config.yaml
norm: "rmsnorm"
learning_rate: 0.0037
beta1: 0.95
doc_mask: true
max_steps: 4072
Each number is 500 + 25 x the weight over its row's rms, rounded and kept within 0 to 999. Layers, rows and columns count from 0. Numbers have three digits each. The size before them is the row's rms in percent of the matrix's.

# layer 3 MLP down (transposed), 768x192, rms 0.108, rows 308-315, columns 0-191
100:519505497524506521465504512488508500433512481474486497502512489526517448519538480472512511455485455524519506538506449508484480498505479488512528520513535510479468551491484501517445522502524490481472512532485482508495503490534419487476497521460479508457526471485509466528488507545528514515493495497473513489508521533470491500471492522504541448520497494507499497487505489510521527500513519496491534519500529505536502515509529533513521517471441554516510486511479521465519535449517452485510496510497496527526509483483482534518423483546469496529508550499504511522512500451511494548
112:573470509509440503559513471503461500476511496487471494518478514502499493486465495504489461526530494519478478501491534445432515504534506489541501464492482481474545519467530506504497498508520495483518519490516461544535502491474490477509523533464477522508478532486500517504511478525492472459498473519517477502537485510477501509509476522460467511537533524498526446490540528489540498542531440484475507524509524502517519499569495542488504495482539478493503485503533472553503521496521472488505472493519472482534497500537443490497493523488478511508490497488518524495526500529528509473
015:509536525502519478496532519448540429529474472478516516511468539506499524506472479471555493484465466531495525505526545442532512518493477525452458505479502540489502525496554473509551482546495526460496489488494497498511540480488481475536519481524483494507521516484517498504478507480499482505539544488523472451473505536495502499500464525477482492506505547516476474486483522509536486512497489493466488481459523536467513520481490495492542491498478470497442498519520501451472487488509437505455498507491480515497467518521500507492501502499478467478492511497469489562510533508491486502
102:503491498502449489479459487511477464475469475473470462475502507528473520463532473495491484524497441502495493508528489511538485536493508512464482489508533432514522524487481480483515467511493488494490485508512536465486503508476507522521489552481531511496476492479493505493503501517521467482491529512504526489535511493493481538498546522454510484508501473456506528501510466496492515508502501521468522519475499498496490494550461499436551551502494490469550500470539539516474434457527509557528514497499473521486477549518508477535516526480504471522483481445524511543518472484491514522
105:505510458473527481485539490481496479525479551510501521505447502542486508528485510480517551485493520451536531526470478514511491475524528472475495471526503529508463494483509535525501495472516490514461524533478487504487471511536473514464535496530514500500499496472496536510542514471531452525521485482542517482450470516479486481497527490531503478528492491492515507486473508486513524542502535487458482508487491514455500508473551511524483521508492481476505483450465453506523540569490529499475497511544508498506514508505472500488468491465490506450451535518452540524480503477523499462
104:503478508517476448510488467460545543508494457457486540512493499526476491528450511480482490495485449448497523475489475467496486542499534489504474465452515483503521527495542541514494515554522507536501498522497491523462454498480463518511505520498477506487483524532490492455512477495515486526495503519548510510517511518489457501526502496508475516513456526478495525519523497446546539474513472515489480530524453479514490516527496497466525487526478514530507485528499530508492510488528490477472479487547471462491474489479449496507518473531513466534467496518555487504463473514486456497
109:529472482483500477496503465518529524490516481503485480531499503445461528497480496504464522542500501501508514475521498477484508541537486546501464533456451495513561513447505488509527513483509457488494548510461463530508487480506501512505512513512485492510513529466483448534475476512512508503471482487495511490495491533490444515478487448505503516499521539524507486501493540503517528506517505503525464487498502491535459501470492518470483504477506498495505531500476513509551504551502507478491470510491487442495502484484518475469470493522448500491597505460549502504550469524495469471
115:512494551501486462467511474444521485507552486477492469493548500577506506494467503543508491489486544477508465442461537466473492505533527518499499484502548478476521520503489530470494490515512537530504473493495451518489488532504479436463507455479493509527487489542519437549488519523494514478507513490490505481525506474520481521517489504525531454516490508491488477492519504520465528513482521495502499519514493499502469478490483521469485506528494494479502495505511503484563501509498551448510506503464511510496492485495470524475496488457466510473490540536539473481554489494510527516
# layer 3 MLP up, 768x192, rms 0.116, rows 309-315, columns 0-191
108:492502431470532505501507498519459464474491528535467477492474523488465501533502502534496487503503472455520545490508518457500514527489473492501489535515577463506491515539472496475530495510473485413535511466482487499505508552487486512497477506533507553519496482523502488522522508500504515598526503492520491496492505479476492496495533503491501516501512509574519508476493539514507503493514490532479498513512537505476524501534507492472517489497502523486491462450431501513461489459493507498484493500451471492503460503500491519502526494507497492507463499493503458502530523520479461498
050:453460485498475507523478503440497523506482474552535526488498504500480472497514480506473480468504517484496503476505494504452482509493500487496464540480528498516484535533456511502480512531515497489506495516531514456499497513542534543495490518493500514494459496536472468555545475500511505496466499532510508521526517474515505485497539466517480520524548517521484535470481525471478533512540513501491469532501484476508501483499466496516463484499449517490493433501452482499500504478490468512537526572461444544489522460494535488490541481528486521481519494491542507471525504530509512467
103:514470492508464504498460480480472526509496483471507472553524454517481499489496518505514464524487500516504430501517500497488541525522481503487498501489519494492524526508531476499503509533476514471560540540536525499476541517539537491503535519487461503518497504539499458526469556466485477508472470516459467519486517477520490528524511462460529483490523505536510472522529484466451526423506484518480507531504521488461499491521509504555535486526497477548518518505515516511520487508441510554509470485509499537514502504523528520505487482494499531486503487443503509501538513516499500511
106:519545508463485536532511500493480478512492546481474505507500500504532500508497471489543474494488493528498518492494486495495514527463523489505491452497545457504536466513489483493523481510482526456514507481498494483441486520488505500555535546503493528496493476538499517521539537475513550487477472538494534507548513524488526494493531465486486509492533474537505478490495481472502512480503532540511477574501496482500523467501505483557508527520509542496469490504521516476495505525454531522490496503518493490494495505521535478485523498590501577540514529499508509497481466481485548499
105:503522466496485523502496545475518497463507520531515491512528466509444502492541503461492502482548491514431462479457435508481545486493464504534511472518484483511502496507472469537481517510498506508524529512532474481486514460557506495499476546506487478500455514484492472508509485495521535480511487504498545550526536467518514486473478517483483504516527537498500558544498491501521499471505530461487512501536505512534505486520522493474477522467477446512527492503458461507517527502526464529456505491489493540465507514465537509533502497525480543500503476479493537522523491503481540487
112:470504465410499490522510514502493515499491498520560522504519499484487521497530497512479508518477467475500479499543535508489488527481484536491508524469522487502508507516471480496487557500501485506497497548494504528501548498554471508511510542516465516532487484526481465507470535503511502507490493489522547476494544441525499449497478470477503504452537478491519530517484487453468485511505535524496513514551494489475478497509509465506488496461505502482546504497432503478511472516507491534499495515516528500498481486500484495510577494501491550484564446482528521454487488506495496487
118:485525468471481476478465525524512537443480451559519471519521468520450478454499502482490447508506502454511508502515525493440486553497509515504471504506507476511484503516495522560497505535491497494494499463523527490486506478518474509493478504511530490514491486514517490474493539488494475553445508513503517477470477462531516540504480505492498501479485484500540506469503512444516543513531521480524480524485504516497492474487486457489532460469510510489496464497485498518489498506474443522478528516484493494483491474536518504425503526501493506553509489461525535513517554484522533478